Weights of a small GPT-style language model, trained from scratch on English Wikipedia: 7.35M parameters, 13239 steps.
Each number is 128 + 24 x the weight over its row's rms, rounded and kept within 0 to 255. Layers, rows and columns count from 0. Numbers have three digits each. The size before them is the row's rms in percent of the matrix's.

# layer 3 MLP down (transposed), 768x192, rms 0.282, rows 361-410, columns 64-127
091:108165141112159122108128122121174094163115150175073136106096138116138129147153137120103111138114114120098136122179143119135098122199089114133149121135149149163133116121183156147141169172121122
102:119121105129109115095153130106138189160151087129165155130165126164124116149126149134101143134137160136097148127156167103106143109136064112102125100160109131099160137117127128145132160189161081
085:149152112117143106134200067168146147109090115133137128139157124074116152127102175142131124135135125128102145167116156105156148123138119127162143136151155149111122097124200170179117135116135168
087:128121146120130166132138101122104139119130086136084144127113152164118118136108135111099147091130152129128125094106108164126148122139159174154092128092128124108138167142109111131128123115119076
092:162135144103134109113124130151121118161119124111103131108138113125111139159126141163162175172088150123107153090087090090126118112141136112118143165143151150122178099160124130086140083132142158
082:134122143130126091105115116154116132102114154135079144111107137149140110229101135106124147141128146128100139107128141121146166174094158144141096154142117137147117122144062134164157114145144146
098:129089119133165128123112157129149131105089141124103114114109159073107117154122100098107105130122147188129136137135108140116125090163109105134083146151134132070120111148125122095135107136111147
086:143154143125151110161142110113123145119129125143135182165126147120163171102105172114111117165114130101147118090141100133127133136116168170119107141131133159155144086156115125087119097116151134
094:131150139136138129133139140123113140129136128142108132126092104120114130134078118077142120139137127187116145126110113090131137148161156104142091145131147112069138091147150138144124123095130114
109:129129079114124104125120138108124087095148127133136118136139121158089119110178107094145126106132147127137103106133120151122145114134154093101101113120087148109153131146109150108123157119134079
111:129140141161107133110142192128153192103121119122165107152180151144155124089127134140136115116117115166128110196150120135136153100129094165157098123147143158079133141124116146113133128111135077
135:120129131119097097120123162116115105061107166120167116169123116114122142140146136120111147119169165116146096141155136130135130114136125132105159140141060154094119177153137091114125107128144087
095:100176107124122094130110165124171163167157143150143092071112129135112142152151119129111093137140143111131133104147137104170148156139121148128136178120102146124100089103155102161128120088153123
089:117066175092106112147155156095113145115136147092166126108170143117141146142094113118120078134120106162088106150101116128124168109126104168121144118157140055090114149112105135131189118103120136
120:103137115138096171132110149111126132131121115158127147176142136120169101096141126129121139103147112110114137138117128094150114143131155151130155141133104120145126180113161125119132130186143132
080:132074145103173121163111167140162114149134152116126094130151116108119106145170151123151125133147103134112138136090124107140117141124118120143128151177142124141169144106106159132164119117143145
082:164102090098139138140132143143103146116110144111145124125128141140114099078116123083148141115111096137073138122135130134091106134124155119129130121128148119117067151115178139110119111173144151
105:148202149103118159157106192134117098117160132104122127113141126160126123093094112133123096139150147147128144109136107164147088093124131105124139114081111115150150087103147134109170121134140101
089:080099132111171137147117105140138130134128110140099104117095156161113114152115127117142132118156125135149106121146102111092151124150131119136136138115150125108216159108143156126149121134117108
083:129123130119089108165112132138115131082140150151130144151137109130136182120160154146145150136146132160121140159121146148143200163135120132131113142144173102114144126155115138138156129180123156
123:091078112113083106104123125144120135107137114152128143146133043123150148095123109143120130121160139097144127172079117161131134126174132147143156066183160123091095123113144101122143148158112153
097:133092157133157134131130126132164112114081089086120142149125132128151105137129154138109128112127138162098153118140123138113122115093103112122123153155136076162114111136133159135178174124154111
102:138114128096114132137125121159167160104132123112145132161118130122099122104122079104164176088134124108115118084160115126154114124097129099092108111072135146137138119101091133148117109148144083
135:048102121095126120162109117110102159075156149139115135132179162137116152113096119089121115143151130067136119173113104179095106109126146152118154144136073096118085124118142124128134123130117146
097:102154137097134113128142125062155098100106126108120144120095150156122120110121138158141103130119138151122119131102125121084151088123113100154139133073116128113131126157174099131150092172108146
106:121150072140117128134151106111123094132139102097087104174136101137123114147107126118110132157133104138102129093114124092093089125125106152078151143131115107108149102118141154130138168107119114
102:145139160132125148086147127114160119106145139119145170128118111135091120097159118080095126121128137100149143140153143119155095155132169145092126131166137142136146129112109193145098145091158121
113:138102164121123140120123099126073124086150101132130111139145121152128155075098122129131137168095134054110121150136116120113117121130105143060084082130128091126110151145101101149127123118141169
108:123137149099135107104110160118179059094111180155176142142150112130146129108136113131105139102094158109145089143127189142133143103147177109132100141129112139149134140112165066138152137134137148
099:137092133126174152129147148134114115105119159138104148125145118128134145120106138169142104117166112184103107097107102099128171171152125095101126047130129163124119136132173150145116105160104119
099:149089147149156098159113106144138161119145126109130175130113157143135133092149109141128138145111128135141173139107129145097128133104130109107122091120105099134125143112123092116143123129145178
087:136120113134147168128150126127168147148109089118109148155147091124139092092155122136123131190135122147123100105107124124134095142120102158093135107141105128087111170140140110175098170161141151
091:166134129078092121182103146116119127119148123169137124121159101131137091141121117093168140130157122152112113090155139095090127075140158085153099151110114118161150177139091160063139089121096116
085:141141146142133135112134072111145205149128155106125102097109108145128154174101138099114132127133127122163114127118108073088099125089073123096138105150130116114119117122129116112150109119129145
105:132114150114120100107103162108140121124139094157132145122122139131122118161122183125126128130114148180143147121099157148157126154144074141134137138153102120143098138119086137126132139133093119
097:112192119135128136137119137086152104129133121104117179110128129167124099122104110147146091054111132118094137145115123123169132142135129128156120152081116138126176147149133097086179096102135141
094:147142127118107121126151129123136103107142148149099106095080083085117116120097117122141088110122160126111184109170091102104157157126109113102127128111178124095096112129096123127109142116169117
102:161119182096111168141102063140159103114119111117080147134106172141124200126109167140102161098112110123097138108120104133105145154120119129143116146136132169152158131095110105131140036148103114
098:082118103141142159136137143138126066143162126159103153102119127138116135163137098136120097144139099123143130130112094143120135147149116146157113157121111150068122091151156108108156169159121094
110:102082144148126126124091159109117153104128140141107144098136113125130102093127135131126108161119104121085126092099165118127114131144140135140126151145149152113132161140132123096127089104177179
093:124120136117126137097090112131182151152139166121120109139134094139148129139112116102130126087107116157104110133103166174118111124163109109122119157088144140158135117127146104139159103152124112
127:092108093093127078084068171106117144139106109128169169130134125098093106133109120127130129137135127155112134137109126155129129120109130137116180138124088117139142132095128111159168085103156122
098:149115133146102126126134112133133120108115138179131150112143159149134120052145139136117098134079159137162103107145105163115135109081125122141112125103092149148104129103157149088161187148143126
097:106147155095130151150131148155115150092138138094085128139128136136107133125174086160146170137095064131129149136149152160138120162171096114089109129118141107121101130135166170130152124105127080
100:137113095150133143136089061130097106103154125146110101131079104140078181142119125156148118099129131089102106101120105116161177145128109118129093118133134126101141109165142146082077123119136112
091:154123096144139140115121106138149122122098124129103141092122139124153117157130170092144108174087141140145097120177130155069136097157123069162173159150163129128096103123096152125168098076127135
099:107153165167106132177167093129115131112159105122108100079105145154159102120162127056133121124148165160156129099121126123171151121121147126136131108132091127150125115142157072115124094129121096
084:101123134085148094118106157140141097116148107159098157165125156119127133150169131141109149186093127132077104140110133143126138133081100157100132144150099136146133124092112133170171137170140132
081:092151131135155137122099146158142112099110165154111135111136147157146110146055166109109144143136110148132150101133172114130103095123134070150123099171143144123140124103116148102131173109099146
134:107093081177105152141126125158165134122114160147153137158159154120110123096128144150116144117150167111097108149113133138181139134149128111113130127100096125106154133136139086171160158131150162
# layer 3 MLP up, 768x192, rms 0.18, rows 362-411, columns 64-127
108:151103118127124125186135112130129139124067096102153143170176118097100114108138116124160148111102164127140129165145160142141162144177104123138116096108120147133143157088101125103146137135154124
091:104110143116099156137102203133083102129106080131113111109112097130133088123163092116144123141135128147104113112146129168142104113117151110138120147138138144186115117112084101117156101153117104
098:105160081090130166095141100123130121114129144120116135080145132131146089132138133119097143082132157145143119147101082123163145133128142160136142116155103143090155178149169114121109167132146105
101:137095116143105133128112114136138152116095099117139125143179145157203126124116121138136172147137130148121110117116106140115174153130139117136136116141096119112120135153127120094106145130108130
092:093140094124125087088117141119148160117129150127135139092106116069162118163089109100160136117117085112148119128136114121164112121129091162119102094147083119124120132090152078092126124131134148
106:083116077104134144108106148107105110086143104117141140113118137135120116155160099078100144162135122135110137136186098120142129108146107126127121141140111124091096160110113097119113081142129160
095:109089096103095104112140127141124119112138121130133116147142140153108147090098132122106116142147096153115131123128134145125135116149131139127134118152148186104162113139161138126135134170089145
096:142158168118166105150130109136140108138137112124103148138122107141160097123144160144129110159097162148127163108097170104129108144103113149115178133110104167139064175123100099143129150132112141
109:108120101149091105122110135140131109156126077123179132110169112151142103126168140087152124135114127125111083125141121146149160122148173128145137129118114119143116113145122125171152114140133148
111:118129120151144157133154176120167113114132164087153131129122171130121160103178158144157131151101145159139102206146119109168189097119124140147110132160136130127134111121091139143130164169198096
102:145136168148105091126127127083155133071129191132157158131120108139120155127136138113113152107159143133149111135115136121111148126158125105097147145117074143128160150121119130117128160118114112
100:098177135165115108126140145117130087130147086125144147137127139143143165132122114146156139138127136124104111142128115122101162146118136141158145134089163128114125129144094131119116104089105153
089:159131110124144148124154095168136130125143148152136109147116144186082128136154124143157138087128106090148124119138123102125091121126166115141122169118117143160144104141152126175146144146117111
100:132111131138107153123107140114105139129144128166114163165125125109182102124100096148100114086125140155137131124103131093163140123106122146130151137142121121162134180106142150088146116152163138
080:142148101176093127110148130111109162110115112124134126111126131108102116112115092135144121155114115169124088098152136190087144132126133108137089102119125127135089123169144115136092109146114106
097:102136123169142136117132130110163093148141116131142136140131105099115141125129107145099122137144142142176143142116136140175155114089099160104134122106104135096161131151127122163141137109123101
115:147152100091126111130133154128138108108118101075137126146140114127153136096142108143144103136114130093112173105119122175165116135137161090139105099157106120117133074120105124117177164134153096
102:114133143152147118104102101083144152149164122115131150107148132113109086131146144170160129102118150096114114100115097104104096100089110137128165156123130143075129160135129111120133167159127064
094:110092154156076093114089106148129140143130142089148155102129122145140118112130095128105130209141154143113073144129134144138133118158109165121137141126087096123117105115115095133122104158145129
098:133142118096065110130144117142141123098129143134118115110125086121155126127095112160153149134128143124126110175102132177089113161173149125128168082197119120096132114120118151121135155175091159
102:101126166142125118106145129138138114112106064120139144130157146142131150092119160117104110118116160127092096151093106076145148102063118138115135133142102165106130141105090124110163139136153112
104:135118130139111125141166113094142101082118116116144163178142112138121107121149129096170134063102139154128120112145094154084112107133123086139146135127133159156140145096115139149106145140115106
102:101102144079125133168118118120124178114118179160097138091167167131128141118130096092131135144174160095117122152117131159121129124148135114120137107128079117101110126121144135118113134149137116
098:102090125146123139190139125077128102140121137120137135163136122131171155141153094149163156080133134152115121133159149146111123125175101149133162117091106127125096135124115144151120112112126134
099:147132137145123119144122135122146091111133123135081129142133145129105156111096149160099104134144140126138102166103070178134136107160124088098137104145107127151146089133121141132143119121095110
101:192139141107139118108120122135124168121173144146192148106140124171179134140074103109126113124132147138141135142122149146140126083141117155131130140130113145106158169131109105121127126074113147
110:135103147120125142172098082094061193100104124146106112147102120160135101133131171137110174163138149124145080159068119101099132132106126129148122135106155102136105167151121102192130136157133190
101:111132130094127121088107150100157112141087163180159142120115144151153165105116134099133140136160107133146112159115147122158173120145191168073102127145104149170161120119169113142129122092115129
094:115174121157144102164123136115118097095107115091127088161180129127163138149137136115115114108122093125097128119123117135096122138088143147099144174133115145098103154140140138156123125142087121
100:133117152112123134137114149178133102147119131131118108105145115145136106094107097142161147126146079127134161151088118132097120158121177089106130097166095158131114114109184096131112110146177132
103:079140111169107167097114126134142122106094105084107106145102129165159126109090155087100148125151116169150139143116079121144113121113114111122099104116106127107159113138123119128093128150111171
099:094176118122131126148093109107096141119118130157138155106159103100138141144135126125113117168125154126126123118164074109107140117085100150114083147085083166141111168098147142119089116133128130
087:094129149110118121117144190136139108111144124151145129145150142105106113068149117139134127154092141103139142118154149162139154147143183107139103154107148183127147129160117146146097131186132112
103:189104133128108128122071143124128108128127100157128154089122107093070105138145149100155108144155157133105109139123136152164108142117146109148145164120125109113125143096156112133130122129159113
101:087136106127099101161086130133105107142155113135148115133151086141138121148102125168143107112152086101081136126125100145119164126088129119104081154118074141144117127122147082090140133137149128
102:127097130169116149125160144138130149109162130100145098119169146132084130169150185143120109103084140134158108125114174077128184101124131135140132093106150132107120161155153156079167140105112129
110:124148148100124134101075086124129126106130125106161111126117183172126184111127122115123155140147115152098139149121114168144143150101154149122133142098085154162130113102141063138138097139152130
107:145111126127132130133131129115130141125154081069149115111133108092187119132159123112134146161118143146184155110124091067138121127135091115187145109158148178142151161128130089080134094124146158
099:122117102141105148146129156121164168104143160112113118134105150112117130088109117102148098166098129164151114103108139155100148126114114134168130153140161167146090159111114140091164123106148159
096:181118155112116130114106125156163136133147139084130112131097118139088145124102104139130086111138103107103137149119152149125098139154133103115093122155134149160106155139174088153164155122097143
105:126113117075118101121131132119081150142093144119114118089113123101130107093130134123133112153098131132106110148161116161106122117139147139091145133122124135134124118083122113120158151107132144
107:117145152100106097156111158135130148122107159125147146156133110105125132101150164144135108152143137137154126128163113165109168154110080165142131078136106160114141140116130113130136148173158165
097:136125111091140147103162119137159143108113113169156115150157116143119137111147111124130104151092106113193187112146149100145102148082157149105111121140131136133134176149154156164081164133195067
105:143111132128123114115120147193162127088128130143137105148109118153111138138127146118144113125109125114092144134114139154119122118151137120144092107132185105106140139135202151086134116151111122
096:152106118107157149160116148120102127137093134077148117155127100121121114133122097161124135128176097112119093162107141094161097100125071142136072113124097143115142171173147101122134116126137123
097:098102140152103148143124077105099186128147121107114116144188168158124160129131144077141128145159188137139099126102134141161140124091154162112102104149109112129110131154154137079103148131125144
094:170177102129105146115137094143089113155122148064152092094147056155103140144097119140134120118167098133194135145149104105116108107172147121151119126128137115130148140166122110162058114115101132
089:143070155115123152140123138137101097120116146129168073118104146135140150096159075086136115127118136135147097119160158118167147169091109157137134136141140107107141143153133117083129104133124100
104:092091123182085167136132105162152102118148135131194117144128170152095126105096152145113124123139199151128105145128151131169129174147134105110109107112127133105144119152128086136135142126161152
091:081128129150136132161130131118128128102100127121084137134132125110144119115117137174108081118136095117149159109122126134126081123102123115131164158168157123133155106070118157103167137139148103